python train.py --n_layer=16 --d_model=448 --n_head=7 --n_kv_head=7 --head_dim=64 --d_mlp=1792 --vocab_size=32000 --activation="gelu" --norm="layernorm" --norm_place="pre" --norm_eps=1e-05 --positions="alibi" --qk_norm=false --attn_scale=0.125 --bias="all" --tie_embeddings=true --parallel_block=false --init="normal" --init_std_qkv=0.0161 --init_std_o=0.00284 --init_std_up=0.0161 --init_std_down=0.00284 --init_out_by_depth=true --init_mimetic=0.5 --optimizer="muon_variant" --lr=0.0109 --lr_mult_o=3.0 --lr_mult_down=0.7 --beta1=0.9 --lr_head=0.00429 --grad_clip=0.5 --warmup_steps=200 --schedule="wsd" --decay_fraction=0.304 --decay_shape="linear" --final_lr_fraction=0.05 --batch_tokens=65536 --seq_len=1024 --doc_mask=true --train_tokens=423000000 --steps=6455 --dataset="wikipedia_en"
Each number is 128 + 24 x the weight over its row's rms, rounded and kept within 0 to 255. Layers, rows and columns count from 0. Numbers have three digits each. The size before them is the row's rms in percent of the matrix's.

# up: layer 6 MLP up, 1792x448, rms 0.173, rows 560-659, columns 320-383
# down: layer 6 MLP down (transposed), 1792x448, rms 0.0322, rows 560-659, columns 320-383
up560 101:169106140166138133089115099106160130091100107129133165106141146142127149141157120107158155137101137134103125141145090105096140132104115157129140097121096075108142138134144112145100119102131175
down560 100:115134132147136103112116124131161138118152164105158132165136114120157122122137175152139114119140113142157145116146136152135127193114124123137092088144146148133105164151144110123154144107122129
up561 102:126120158160093141110168130077125144134136121162154126178099101110171107093105112113141104131121111161109183118102169084131134150158145129100131092153099129135139071136067119108122141132102172
down561 097:119104120107131092176119141147066119155113112180148135128126142143099114140115130097128147122126153122122073131131125155150146143107130135138117150095116130143114087161181095139113146158167166
up562 081:069152145142103092133145105116082068133142168189101083183114137107088188175180126139095111120143124143129133134106101143157124144116112125132148094130127105135171143111119155115124092087131135
down562 084:114141077128123098164116131121129145124200116144090117137136115125106149154123169113147080114115153109084129121090085126119126152104139122165102171146154132136185168119149145149149164108144122
up563 123:132106141133134134102198110115115139195131144111191158108180095115121134163126145141088147124148132164058120081158134162160130140157115093140148177154123157141136148085172158132140120177113160
down563 120:108104120137125105134125121162156128139117131163143135108108090148122131063096137131115129116128114140114110089146133127188095109151147158113172156169113130150133120135121135115148142066121140
up564 108:143154111133102115182138111094117164125168163117122154114113125131119145134172099170150157121122133114092137128142167108123130084082175146090123148118123108147145118106141131131113141153124174
down564 106:121095129117150149158143108120106109129138137100164141118113150153138097098116110066108145161140132172128132146131111170126080111123143139144141120137131133133112125170164165104102153138137133
up565 083:096139145129157150124153138119102160103127119086136167160129143156154124131119162119119137122104144098147128113159148089127114124108095140058147141137086125101118121176154136134151118098146087
down565 085:125110149180153125111149120152122154125135148129126138136125125142103103145121119169149147111166135116176114098131111128152140124132096087147086132127130160152139158115096126121138116135078131
up566 112:150152109103108084140116140120122116117138139157115119120136069127106137130135173129179137149145131130133193113105177128133144096123125120190106116190140096082126125124131124122132107169137139
down566 105:102135120170124114096084164122150110191151129127112135147136102156125138164145125126158111088104148167126126068130117114162136132112158128132100138170106121134142142143143161131109155115145179
up567 091:113160126092146087130110115113139123134113149149165123103116125139130125141112195117154138112145083157115158156110141143112162146114143115171104149121147152148111118099155119141185111133157082
down567 093:152077103111131099109180117096144137115127101142124140119108081116100148176111115076138130130108121135116130151102105118147165109112140130142096103119120174133155141125112117116115093102068095
up568 110:100094165143102135149167129134139149089163113056091110148146136138122101149123119114172180157136148159104131144144140119104127087123134100155117105093123071095165133184096121159128133136128126
down568 105:091121185138146122171135130135083099125146131129130142113164136162116137134139166111136176118142123131178116095112143131098142154145147123090117125152110165152137138116110096140116147117136153
up569 094:124122124132156094116120083137110151145135147101085137171122067149114136121127127164152149144124144116164105112143115095113142145141114136101103112141134120109123133150124108162131148107174105
down569 094:135091123118136142136106107142167108137108116136120152114141074091159134122156139109157131118094115139104155125129162164129116082118139120195144156114153158151127182115141105134120139069107113
up570 127:108154132159140119073134059115107107147163111132139126110107071097141132161093193097147173128162080158153138110126154151155124097128107133156144080148103094144151110125119133125132145092132116
down570 117:122106118171161123099123172095151104128155111146127112147153084120111177088073166141153138138133085154140100147155108180154080123109090157113109133175119120165142127133109162137109121155105156
up571 089:120115110103119163117113134142120115128157163116104139139146123116150129120122148145081112102152156114121130111145137096124117123076080135090173117121150067125146136086144146160110113139104111
down571 091:124156106124116138137134146121153130143133097111147124115098121142118112111133139095102100153096126129141152152142151146103096160115109133128096162113103098109134116184133134128138121172107166
up572 096:117125132175086144130122121124125125113119121141133149164159115145135122131144125138157148150102167092087152151135112147134119150114127168085147072128140156168123127114137080127149079137151133
down572 092:161167133121092140141159148091119133112139135089152124152149120115180082121141150096122128136082115116100122145119057109132121084139157131138117120139131114109155113072124132081106131151155128
up573 100:134149134091099128120089149108147135077139131152099164155120082129107126112149164186105121070138115157123155199116126115145137165150143132134092128123143129066152142090122156128134147103135123
down573 091:163114147081119118133096115118133115111091127141128175136156160127145149105123092113122120138104123108110107156115153163101174122126107150168133117134136097123107114121127140151097169152138133
up574 087:110148120177123122092113146130148141185108130131154159116150143086115097107149136102141128146105115150105154137095082136082107116148116138136144111097072143133116157148085095116129121142112155
down574 092:136106143114111153117127108136168173140132095109109123136139108179172118120151129082140163165142119133125111169141161134142158140134096121153095132101123163127118130118174137144136119144131145
up575 119:109151123100098111126133137151086111150117112160099110098084127124143122118102115116132141144144113179103109099140107170089087107149138151120145076148084114094122155075117134126119147162125112
down575 119:148125082094089132131146150133118132090141120128099172143134162136097153115108112138150119148133135152102121124133101180111118099137093137172142115133131135113115095122116146134121160149118110
up576 109:109105101189115130090124089140139098107058122154106120145137120115145122170111157173118188118106105164117101078100147102115148111138109097138131138080148104138131137106117127150128154136156097
down576 113:144130138167080123143159088145090093138110111156103127119078118125118163085138157127075168185113122164134064071105154102130164102103103151121117127128111164111132141105120105097105159143125148
up577 096:152156146154080104085145108140088119104141117120124119129118160157115154154112121116097165122136126136096178135168133132135113172134174109115135114091103126125139159149112122140117111147145131
down577 094:104124137163137137114115119156160111136130101116166128118119126126133133152111125134106137122120146101117118091069117120099156132143077115165115166145155142122134111156129213134146128151134138
up578 108:149131162120106112153131095108146139130131163130110151083090120106119157121164106158125109146122107109099107141127143141146148099162102129151143114158157110095125151103147107117140122136074097
down578 103:112160143156147097155143137118140109086144140128115120175137123124131128089151147109133081136165167161108144141142109101117111127135132151135148116154117116096134135114123143081144172115131096
up579 101:149127093127125084130143110124111108160096131169085144123163122148172177146139097130134115087094139119133129153123136141109171157175180119178162118179099094146119147108086141154124090154122147
down579 098:116129150131135121131163107159130141093119113086142102128113123126083132159142140115129124097113132147124105112105155146162161159145129118110117144154136121111157150109126126139140094126137126
up580 102:110117172119124102148156116140149126131153121149120134083120130151092130122188145119115132151111160112120141081140135179117092123137123128117108131121062139096134139096106078144125111135168144
down580 105:139127139105142115122177114134162135130143119112139084065099165140136120114115156101128110131108130105135126118127123139146137088132123118174150133164092123141121116141087111088110192120126132
up581 101:139176113106133120170108111129108098135145164154111073110103113109077116049111146117091109103124135129127119137107098110140105147087169080105108107120137161127122074096112120130141114127146124
down581 100:121107132139139094099138178108145143116132085165157157124118153150119137187140108150181123143103123102111108144146131089115141134179117148103152158127130148138108133127137145108112126159101133
up582 102:123126117139121150155148138148153082117153131128134125121160121110144114093101125131099149083105129131121082093062137123151152164169118130130135153131127137112073087104115113128142157108160094
down582 100:113116169084134162125130126124166187130068106129105139131108132124119117141146161113135113145189104145122168138114124151140089120124114132144155096129121108113159124132139109110154139107171153
up583 091:134109105117120118098134185093083110132131130179161156129115110162122132185139117135122083117141105122167135135119139160096097152147100131105130161157090153147138105129121125104140118153113184
down583 094:114142131117139106151180101139119149138135116154106100119150126129182094089100127155108121088088111126175122114149113153140120139113133103116157101145104131148168109142112137129122087108127152
up584 085:105176154153124100109087118118125104161125145153105116128126154132114153131099097154139146133137117145123148129151119141113105101096166139129154164114117127146123112161155120146128105094096085
down584 086:132145109153101158113153123126202151118121149082140177095167099146157108158148108133160125130102149149087143101157099124145082141178118124109113106124166148127142109126101104124121153131108120
up585 101:074143085142107097100174122116156105161141115171097133139147148129075081115136122121136124150160117105140119138079128117135090144158118081123152136139130147114153120084122133155123133138124073
down585 105:100103139155119130153115116106132147130155111107098130076117122138111128086150120164133083111120143158108120136118140155136152124148087109154162185159151161129130123152132156140121115092108104
up586 094:129128102143131113111075123127157121123151150110105125139121137133110121114116123111111114157148139178122125146106124161162069147167098103101073151122111115117165151151155139128127139184096091
down586 095:161152111131135150103127139128099114099162129125131139107112139123106141141119109090100154098129148151111122121071140134110124146095116147146164131179131147166156115110140130174106148129107141
up587 096:110179086154099106182100104110133113153140149150151121082155115112110115134140154143113116143137128151200139117155144117114150112109123121162144091128126151118136129114128141098107087086123099
down587 095:130145150180092142073120116133169139150139110128117075119125115097116131136082131124101149111146130128096156117159114141120151106139086148118071152150143106142086139124103141121110143159143114
up588 106:133074045142092100119111158140160131140091112104129142114136132190165096155166143119098135099136167103139143120122132125158166177105115111103156119095085159125127119130124133122156090169186151
down588 101:129153160146138147160077129176112136152118156158139158129125145145104094140142069134146132120100130148152095146111149101151105138144112130103136118173138184146104106188118150101110108142135158
up589 115:109115094116151115131117156096105116082137105124180097125143089113159146124130117130132090097160145136066078110147126159132104097132118107150143109116088142113137108169114105159153169120103141
down589 102:136131147106111102127119145131116125113109142117149106139103129161081105134104143135128120111140146131129122176105090135124138175175133116120135148143148098118167110118165141146080106135203106
up590 104:143109136105143124103111135130151123105138123106118111155144150118121137144125161116113143146140201110118130118129119139121137117126140131123137075127111139127168105124116119126171124146137149
down590 102:145174134111140143127159118117085155192145132107137129115125118106129144117140138157139099093096116143147093129160184119160131106117114132118117151135110143174155138130122089148159137124103151
up591 093:152134109159151101131134152129168104109109133183151172134158108104095153179108161143159151155134133138166119131133148071140141122100124146103124131130112123125113138143117139138106088126102135
down591 098:138113112121090159189148145086141108151161105142114123162128101153112113136159080116148136124124140160108149112168107121186130102124141093136129109125109175094150166150138097132143150146141128
up592 104:124181091137101143146124129126149123150104107135156117134124107177096156120091091112104150104130137093115136164068072136119112113131141113146147162122124133083117104113080111092104099093140106
down592 106:122154157152143111128112141079094108108141083139125139098091093138138154087139126153118115128129127150111155121141167091086103109101163169123130134139135183118147157082143110144108152125091100
up593 098:139146091148118157136147114151168125128125172096105115105148182144179125126154150137096099088176103138152119128122159137128151153127123110158130123144143156118141065109152159113088162150169100
down593 100:162118150134105174128151109198111120092122070112151124132126098092161084108133152115125102149138118080091133111130154128154119112133126126144150118131129144131153114105144141118135106105114159
up594 098:132104139135153150109087093167117151164155125075123206094098130135123145156090160127106108137138143153090130132126184089178105158127121116113126125105141119114086071113145117142152123138154154
down594 090:103103137151096141121130120121109117108162132126165112111114148133081138132150098139157133122122086144168082144090155104154169157163115122124116168187152129104115146132106130105147166138119123
up595 095:153124161114131126121131176133119137110140149141101099072186150129118134127125196130163111140112106086127138114150154129146120129123130106165160128143091195143110142128145110081115132145134176
down595 093:129142119153122136120102140155099116093115152153129132138144157150155143108148166130125131158132125130088169146135111109137101118148148140174137132128127113148133107139159095121079151106142149
up596 104:111171114123122161092109117120131168131098104111129104131123098123105155108178164088136146107127122161102137092130132122120097120159128128112096129124121181103146108145123129154166141114132140
down596 100:119081157111139071086108091118099146139161139146157139135133119107132108139123143134102133158163157124121200142110110143124122118154128108155174122188128092060072139083107112167104150133120130
up597 108:123113154116090129176118090126098153139115157122121136151079107120120117152182113177130105144109095091099120116094122110163140142133137124121123119166165147084132148123180137182129071096137128
down597 113:114121158101144117109104146111125121131101121142116125173168126155114105123146109139152154146120125148131161122128118147138086149118099153129143148122129121121136138129167172140071094193092156
up598 109:094166110167149122095103141156154149164151138115157129127147075137066109114118109166087136162101075163111159128106100130106131154135149132154133136084130140111144120086126083143100091186122147
down598 102:140146129159150122128126149138126128187085086124130153095133113155106156114159128146117101071099102138131121150166105184131145100108150141136122167123117127156139127103168138099105079162139109
up599 112:131112153102120113107114142112137137129107123138115132125117117124145102153153078155156097142153160133155112130116152106160137148126166120136131136102147142166138100137114147117130125135154107
down599 109:191105102144103109137142137098165116103129134099129178131130127115113123181133129165104102103105106109174131145114108145135127147137145165115171154150118120154119143111134106130112120105079156
up600 113:129118159116138107104153192120152108114124131161143058132103115140150129136193165145131081121122123109143137105126131137067117131118127174123154117163073136148136151115164128126135090140094126
down600 111:095125149118169143124120136134105139148095104151117138107117086142132159135087088158160152133178135150109131120111119117123132159087141106129134131122185112164115120149155141134131111149100112
up601 103:140123090135085138098127151119126187128145135138082116143161135126120112125125123120104134111064098159098095136143124116120157116140100152121137131131151087149153162105149147153105128181117131
down601 107:081100158132163085160131153140135160138121114102148107103103159108080122141158127124131149150116126123113112117109189133111093090113104131185144152138159123115125111085153155163156173074138126
up602 115:126151124137163162135145126142101105156107162110131096105101133083117089144137155143128073110136128133125084150098123138126129168139113103143090134143161112158112123140075132109154135135148138
down602 106:121128114154157099120157190133179113152136097082137119143123120119158148132100115110123130132101136130136131156136101118136127111163167135120113127155140140182175096127107125105131102112117096
up603 108:112119142080127110144103118105139146127167156116144111129094138165130127109117096103148070159115134089185155139118121124126146167128147159139172110133113139117154114113114119133133149156154115
down603 111:097160116148135116087130107137089115162107106149131135179134133122119106104135155123144140159127152125085099133151063154084131141128118134133131155145130127162089076116131146185125121148133145
up604 081:179122148100138177100121125160130106137114160139142129110138135150120148126148091135115165136110123166136112117128107114135068135118120138095105123135105163160158129146164116123150163123123131
down604 088:164077097138103139119144111141107138125148131108150089142131089167137114098127130114131151120159108143103143138132185121099187097140116143106138099126165137137136133145136134139083118136207118
up605 106:152163155106089085131129152129124153113123145116099137145123085118151148117093125114136136168154117154153126129134145160082144146140154137130113107144141074144146116127130129119119104136131152
down605 104:110108156112131075144177131143112123135114149160138093116142142149104106133102147110103138134127093113086126124115118132138103079133111132125128124141111151115123126144153121133131097126123076
up606 084:137144086123128133146158163113139081134112137124111125093102123138106121171117147130132161155095119126108125135158106119131114087127145095126103158132101105135129141167103127129128134108129101
down606 086:133100077174131160116175179101139094145147123120136125108163091089144108147123143142135113182113104179148122118135118153133144133163094171141120125146138139165166134129117134128134145149142159
up607 111:132106139130122147104110136121175157089078144141158134159141100074168094102155145135110170120105119139135144127121137121180119134111128164097150125133115127125132116163122142130155127114091131
down607 120:129131110112106173106126110132120120164129131116136112126089152103157123131126112121138146146142105147163124171162155139120108118129117175142090139129125122108090112161154104082123142129123108
up608 104:106138161117108099132090110168135123143129125119135116120119159124086102121135151156122142110114131125138194120100123124122090098103118136144162123118092167107150171099120112116158130119080160
down608 102:097140103105083161108124129115102155152124142111116127137151125081112160107109095119160126126100116086129125138120133092116126160161095099104132125103165127173179109129124163150098089132127123
up609 095:161128091124113158170147122146093109106139179124105152110114123144116129116154115128116116101134113111110126084138167086130143132166096123142178125135126142094172132164117090127200121128133134
down609 091:140104161083153139142152148168148131111075101129122125159128128100113131140094122129139107092098139066140067172101138163101130116110113123158100127124120168167131113185172119108130126131104123
up610 097:174164117106106130146161168126146136145127144119124106110116153125184138143121138127089096130110156125152142116120130167162126140119136168139132103134127154146104087119123133094107079167105128
down610 100:118119115132088118107168142091141128128130120156124150124140103156122124131114103137119180099111121108114130112149137126125156164161124160122109119154118082144130157156132125102100138122096064
up611 092:137123116163137106136140141148144139095072094118139142113160143108128138125124119105107100106115113153139122096094126105111160135129110108128132100160156111064124174133165121115152126161156086
down611 091:142122116120118095101135140096132106143145134145091117133151103117138157116131191105119128135169132171135072150137121122137124138136130119077141153130140145150143150135164084138133110109110161
up612 098:152133127147116133126171146122087150130117134138160165149128126121146147135149111117124138105149134179130125084132126100174108140163128123134140105115158090118144101127132148125110058159119123
down612 098:128136109116114164139117140144152089145143146110079128065129130130102111132143120145093124108147151103134094138115081116127135161163141136153187161151120133121103104120090062150124134150153139
up613 107:112145131157095142066123177143117111132089117112162147164108133131100101142155093111110110115197112135088142136135114113143106121108145131112119141147116127088106103163154144131145126161123107
down613 109:160090143147127175147113163108126115122112150132126124114128142103128123160106099119097168109127133108130138160118120142101114147086087084097148108170095110144141146115105129147176117126144161
up614 092:131165097116070135115143117139157127156131142138151181128116100149149102115120143117087115142062110184118128150124131117120139163107112126152088135131131114115125107099166134101121137166106139
down614 098:106181125129121105143155121135108163144109133130177101122128102160117128087142107126156113192131159140102133144155161128122100106118142140131126133128140111107125151119117138128149102141113147
up615 093:119130132119154178097151144129122135113119167082139148120122077137089101133137136127143097109141126144081081108090110102160168140122139150119107112131142135111154118125114095141150121161148114
down615 091:122132096096145139123123160118106141130108125136120151166135147120113080130156178121127180129116143141118112117141130160130144146096105168116135144140132135138077115132160131106090104146124091
up616 093:123164095097095183156135177136117149130102146070124115136157122162150218107132118117177115111134132116158099141143099136097131167112118112137101172128137179117143121112119112126121079177122127
down616 099:134143169140099111125121098132106118147128150195119138161133143105102080112139124130148151113093149133114129106107142099116144126166163102142125106102114093143145112130128124114113108128127146
up617 098:134097112140111111153060121090187140137167104122126127134097079128103119152117121141122140165112089113156085120135145124134082133134130065129150127118128126092122110120128116131124135134143121
down617 097:125130116097122118109161131146107136083136128167139099118133146157176140142096144144123120165111112113097140102116106119144110161131122158131075155103112123153093123119123109145158116100105164
up618 084:170161134145101110122127120136126141064087145163124128090127119147132122096149143140110155136165149128123093139086118117144154116126137120092120132115100143143094104116157101100103127144141118
down618 088:116117148095121122106106167123147148141126092129161093101133151121127129108140131166115140120151096106155145118159140155112106130150088119153078096163098119116098109115101149098162135121133155
up619 112:124123100142155121160105119131130125113110123127113137125113109116142124169094141122153083135128091117142081108133141107122104093117145140137111118074113152120116155102121113139180155115126144
down619 112:136146146117142049122136129109054147118138113125161143145180148184117121097131130151113184121178136081164137111084153141120126143089104128133132117115141106082089117137115155133120135117147155
up620 088:124141108111122117134144153231142128151104156126136134110117181133142145166136137140119110131082158141141138180145176151120116152105117146123113098139130106159160098150142105092138152108136121
down620 095:159126126128159129081123151133131143140079159107099078149111117154105143122170123139102145069099159098129159137161135116135119143108113105159112106079093129104123118075150110125098148093151144
up621 097:117118095085082085097132127108136124147109144111123143129159075150108128127161100140144110113117099144093159150102154139122123170104162102156137148125153139091127112104129137149111114131157143
down621 092:115112112138064145133112111125137095136165074142125118114131136154075134109130144158157128110139112102127157116112179133127150093153165161133182108146112126170143148112128135127141139120130130
up622 102:166113131150133129116168104149094145144119188097102086124145160109160104124127152098153146135151103133076157121119088160113126135159121161119161167138115159121089108096145097137140122077125148
down622 097:115137120118092132106128103100132129142117068154118129141120115116106160140103123128130153145158116157143124147129122125160147136134110171095138081123157126120113150088105110124127136145110098
up623 080:142152179111107100124118147129163191101092099126131133132096136108118140133147124163127137131103096122108153110124123143122139136162125146123157109132153155112146128162116119135194143127153093
down623 080:116173137114117084134157116136080113112168154099118154124098125110160140106139087144137125139152139090087148118130126118130124103162132090132125118137132102105062138137167131095162119131127165
up624 097:125141162079089127145153170124123091165140165163092110144101097169149137130102162147114097136127122100144130090136139093098119092142145137121084182119173104102133123128127149151179176148125123
down624 095:116059117154162120116137115111142119183114084105144154134139106122093134083145150097157187103147113169163117141148140129169115147120145135146132089134123167134141132160128125122114126105161123
up625 108:132140141101143131073163115119176103133134167134138124191144085151075121148147173132133177139131133138116139112104111164133106088130095104128090138101099148096107080110139122145135086058109109
down625 107:099141147178161115150108084108124133148118136131176161110185116097153149145120112117132131133105139118167125104168115125134132150125083073128102093148117170095123092150084130154143132120119142
up626 110:117126112111162105156112155117152088092131126107114138160133089148160127134129153129154117153128139158168127131133171159174107088108155109165111126142132129151139115099128154140165112114154117
down626 112:092139136127124121107102107137132158121110137165153091138131179088090105130135135098127145139147139168201185117114133111149114094088127129087154159093128093124139092154095123142063122119145121
up627 101:102153156140143135124119119131137123103105154131149125114144145141122120087166119122124139149108126127125137079134087091108113117111117139111126106127122129134137112122150113154138138179149143
down627 104:148129116084120148104095147144109117129155098127132102157133124122130134146137092075133142113120167134182155092162136136166111123123150127134121105141122094155121132137139156152126138108166126
up628 098:100159132103159149133128150090117128167160214136133142156180145145121158089089139160060150102146082121134146091141145151135151134127112164123126166136106093118143145123146139130143123119148105
down628 097:114084125103077113131107128135113133154153094134119113102137118130193142052130150183137112132169149133109085128130162149163135143118140183131103141119136162107152147152115134095158137142144128
up629 062:125117077097124136144139124079096129154109158126134123148169125148104187154141150172122141124090167128073096133119113105097139137112103128094152164145083152154093109133082132177127095146130118
down629 067:136118127100127162145100150096159150097121154151140145151107139160076152130090102117143124122120114154074125155115152130130146117109148130126130139141131130156157150099118084105172141170128133
up630 106:142132137087162088133105084137151127168132116076141153115149123133135082116137130115076157095139107136125126140108164095137124133100126136121118136163138139073147128125157151121137095158163129
down630 107:088176156117112137133124109114104130124156104135134148154127179188143143126095094156116078138165120159111127115119120131113133156137138128161108160114076120108181108144097130167110148147109093
up631 125:157115108158183168084166130152127130174129113142084106099147100145127124153148109145167120103125129092111130098128102176140151128127130114156105122137142143139146101100149144164077139077129097
down631 125:146139156108157170109170120152108134158158109117125150113108112142124108177112110148148112107103129098190134135136128153137137111115124130132120129131100160147176123144111103138165175136100130
up632 100:116147140101131111126098099174102136109095155143131135113166122153096131128116129141084123111145125133153150131129081115161164119094139155154126141138107163133141104147076151092140140127125133
down632 097:151093087141110154138169161092171151107136104139114132120111128145144107107176091120150135136127117085107133127112135137136126138161121165126159133129130141132097085113124109123170117097118122
up633 093:148099101127130121144141120155112083127138126083163120136125134187135100148117115177133180084182138134120123140107113104106122146166129096174127168139126128130113082098144109148122042128133093
down633 093:136157188163170180110155102183158114114127106170141176126134090143099154157137136133103125128070159120110124148153133143089111113155126132118138155129140090121124101119119108119098129080107138
up634 100:103156117121114091161134150147167108134135126159126145101114118131110153092157156169143111131137108109139130136113162134119118148154091127168148071106115137112127166104129129143180175077091133
down634 102:136096122145143123099113135127141095128138083157134147103128089159119114135144184181138083119090167138121114145133094153135121155134120144119142140190174155146131124132174192170107131120153084
up635 097:127131095162133150114098130137170136096158119106135125089156092118155164147149166105131100125146092133163145119101123116179121127128129133155147132119158138099117131150128130107136121119131121
down635 094:143148154123145135131169102128142156098107158169089116157105147141120137134090121120089143104152139102123149145120109141115136090100125113127140106076126064139149067095112148172139113114123129
up636 099:154068161185136117118096091105138123135095162115165134131116144137125123182125108126132115035158118153116119159107135130128116093137135156144107109091111132120150124129146126103083139152102109
down636 108:125171152145165129118154133102156112138116135154105124147086119152129172156121125132118153141090101153093119118152144108164089118135122113127104081131073130138152131099144143102108154139091168
up637 091:146162151129090148133116181089117102125135145124162134177153131123123129132147177174120099137139152138130140146140092116112127146128138103072101128139167102084093155183130118167131161150133119
down637 100:103187122125133135156123140153087098089121129149148138115092183083192166138144138088132150169166159090114153137144105114116091133173121089103091139123136095095072141141135105135074073127151106
up638 069:152133085121094134147126120133141127142147150146157102152067148141164109129183139144109149119174140124094105139110113140132165128127128116133145111148147142090149116144103105108139121129117117
down638 075:168112147146116116169149159130153108141147155101122095105132138103127110137119133140139128151104163144125137124157110149114097116172112114136111152123156109154130148172115127113109100168157118
up639 101:086100164154116171123108148117182113146162112123073095116137167118118123085139129176127150124157114115128132116092212106131145151162120140127114127107118110173110145164134133111128120106142139
down639 100:134120129100167108108136152147112165103093091146145162134119082121134155140108120160160126132150143119120135109174101127154111121127152075150115128056155146096109139127125128111135119177107145
up640 098:111142118129141141111153131120123056161143155151156106104129133129136118129134120141111106085151107141101160135147141127096125140110108169161142086142096128106159134118146133113077170148105126
down640 098:117101073147158164126120082139095120098176139128138135104120107151118127116119071112079132126109133137129116127143120121140128111130146152161069138147143160104115131132110141118098103141132145
up641 077:143148119147141178171100157118151161109115155126110106132136134094126093126120128142129146122115126137129145143129133137131107101089141145173163099138089123177128126108139133107075133120113128
down641 073:107189126142132125125160148150135110154117095148124122159117127105141137142151106134154121166159155101184120133124142110100165112156150134121130116140170103110133118161176102100125125130123134
up642 106:122119094135142106115118104158148121110141156138136120143116116099129126116143145107096116138172115131148107163102169116158135126089080143129123152098130122102112158114142126148150088141152135
down642 105:156142133134141128149166143108144132127147092115186120156096137140166131102111134132138143087156117162169097127138128149100127127118103123097146144121134139129109137117118139118085114108157112
up643 102:099125124121171108154149135154115150110129092157107123109118134122121121098123119118114128119119125089131135122131115079150088147162138122151152120113139142103135138114083133090205151138151124
down643 105:139114127114096142129121105134069140089129159150115133117174100146100171121109142138172145137133121147128120128154162177091128089101123105118139194144149151129155135167101095099094144170136094
up644 090:163120126137127127151139069132157115109091075061121137125095145111108122090105146164110083134125108144123165126144121153167100122150119117142172131118146111114149164114154116082092112158136105
down644 093:118117135120151127103129170168093155125104140156116106158105113100106147148115112122120129133149129114188130125126166118085149154128131128081095121130113144143128122128139116125144160076103171
up645 108:095139096118086074108121112131124112143126102107099120157162150113141075104147139140120140113101115116131154168109125096124125149112135122109169128140128161148144120115157135082129094112126094
down645 109:124103143093124157107176148140139178090116114134138096124126103126150099095134119088138127089131130110127155150151133135139139087182169100116095151133147134147202135142130139171094149171141100
up646 083:122108144126145133121157143127127143112124112134174112073087129147124140115134126101125129130123159151106121123128091101090116121121122073130125152121108152096100114133107161137119129102122130
down646 086:111160113146160117151107147126150178097138095130152117098134122147104118110145113127125181121147172147181140115113149108137153161114106153133122117136106089114125129097129074093134121174166133
up647 107:166128088132103100147133136128155105125106146142145120158125134170125136147103154155126150181108154146141146092115079122147141139162128098133125114104118090167136162117171110136146099114148126
down647 108:138149121126132113136158101141139119163098118167111137162178148103082157126123140093182149147127089136120081098088143067137140117126165126113124137085104107146179119099137167093123079097179138
up648 100:115140114110158141114125124114154101084138111090151147135106080112127135103112089188116087121104144180137145147121144120141111171101095124184122096157094152097097130118142161101079095119120125
down648 097:138109171138119130161145121103177114097099110093120158154149154118133104140113107168119125168127136121092140116156132192109159144121147137103085116155121088184124090118101109129168113089144154
up649 102:161116121133110127150159125104165125095136101139156176153141117134159114113105105135096093115140113154110131130151118129134131168165121095130129092135086121154099104144146117098112166117093137
down649 104:134087171155161139170148128147111118139130122099100158108104165161157131114130116113144128084102117093151128121090148122135185119179128112172135177139126124159130096124138118070120131135131138
up650 110:171100108123098133131147112135165121082138138107123131141170105142102105115153124167113097170132116112090110105146098112160120116121150164124130155140148079101123120169133150112151091136077155
down650 108:134123136085083131148143098114181163134107138154121112152145093129155153137164140129137117155167136114122156063126120119154148096121148131089169149108142093112109146122106095108132102133127158
up651 115:107116132137112141147131150110133088111174148112117119157090121146183141075140176143066132115143120159091156148185117140090124131127126140106169109153151125114136122103165169137118148117127128
down651 112:078137151110146155160122170093106187129136165114097146122124070150136094116132144129109085163165102128143120100138173138122115131143102153147177151157146156129146089156122138140099114099105178
up652 096:113123159190101148103133094122122136170129091154144155119138166124134100083150149150116140141085142120101109083137169152131080128127176099094122145110137151150148116115155123115094128104132112
down652 101:099131083116149101192115114135147097124117115139117087118124133137156170151112089097159127119161123150117161183150126113130100143125110144114119188128093142128103114128124102152141159074111133
up653 122:135123089143152123125099133122121129085114148117150103132151095124144135116132118155109109116150132176117133134084152100121144159104097121120138147135121129108139100129133175088135112090140100
down653 135:116124138134110130160149150126179173110118130097140085109101152138161145140112118102170110159147136107071119112154122088100067108124170095115099145094144124154108135111129109138134167133137144
up654 126:159145149108114148143145147101134111163093120115112142150161103124143147126130151108125124110157085173111138126090153101154125134161106114134098124134125153150109125122129124143116157106147177
down654 126:118137127112120125105158095109138155124108150103118158140119079124115121167143152126128168144111128153126123163116115154112134062113127101183114154149140137120105144137111156122165129159094115
up655 096:096099135097157141122125112141107148149145155089148112125142125146134123122103139107147129125189070106137131114135174101148153101126166093137133184122111155118193138154093167146128098110123100
down655 098:116155152078147117087148107160126108125145160127101131106119137138141175129145138115155115118101194090140067112167145120091139159119147121137146118162149110127146129107136115152119154129102143
up656 113:130103084083115128107118149104166075125081128130147088129124111129118120120181146118120086088111133136094134101112121114111094115133114113166116117118141139126109135161092120149205109143131128
down656 107:140134172120121142184142138151133113141124134092153148106149149132159137131125172122073183099107131118182102141098120084128099158108138107166148109138123161148177111209127136129157186142131163
up657 111:109153113122147116133087113129166135116081134130083140119159126140144140117098114118090143129157127161142119119134135126091150120134115123135140092135095122133080138068095144126131112145141197
down657 107:131157150136144150091135131116144131191092128126118153143129113130150089125149097104103168144102144123144131104127113132141133120114130113128120106099118119120104113112065140143140111141121114
up658 090:115117106140125124128114131108158121130105112096156149150104155145074137137107093139145132132117103148139108122118109150182151119162062147131123151166168137105135108082066150158147126137149139
down658 096:136135154128125102099144136140079087095120078100110143084114124096156130130130107155158161149126135139129099117129141099156091095174078109125096132103119166131102133127128137158115118158114120
up659 094:119114106093065144127121130122110138104115140125123103117105102139161104161142130127111125129114081174098109115125113081127109113125148172065101125160135097109162122125099121133103142145156153
down659 095:123134146163095121116124175095099190092119119150103126132119075114121132131082090149120071090123134107098139117168167115135098149158093115085114157108105103169159157104087136107116142109171174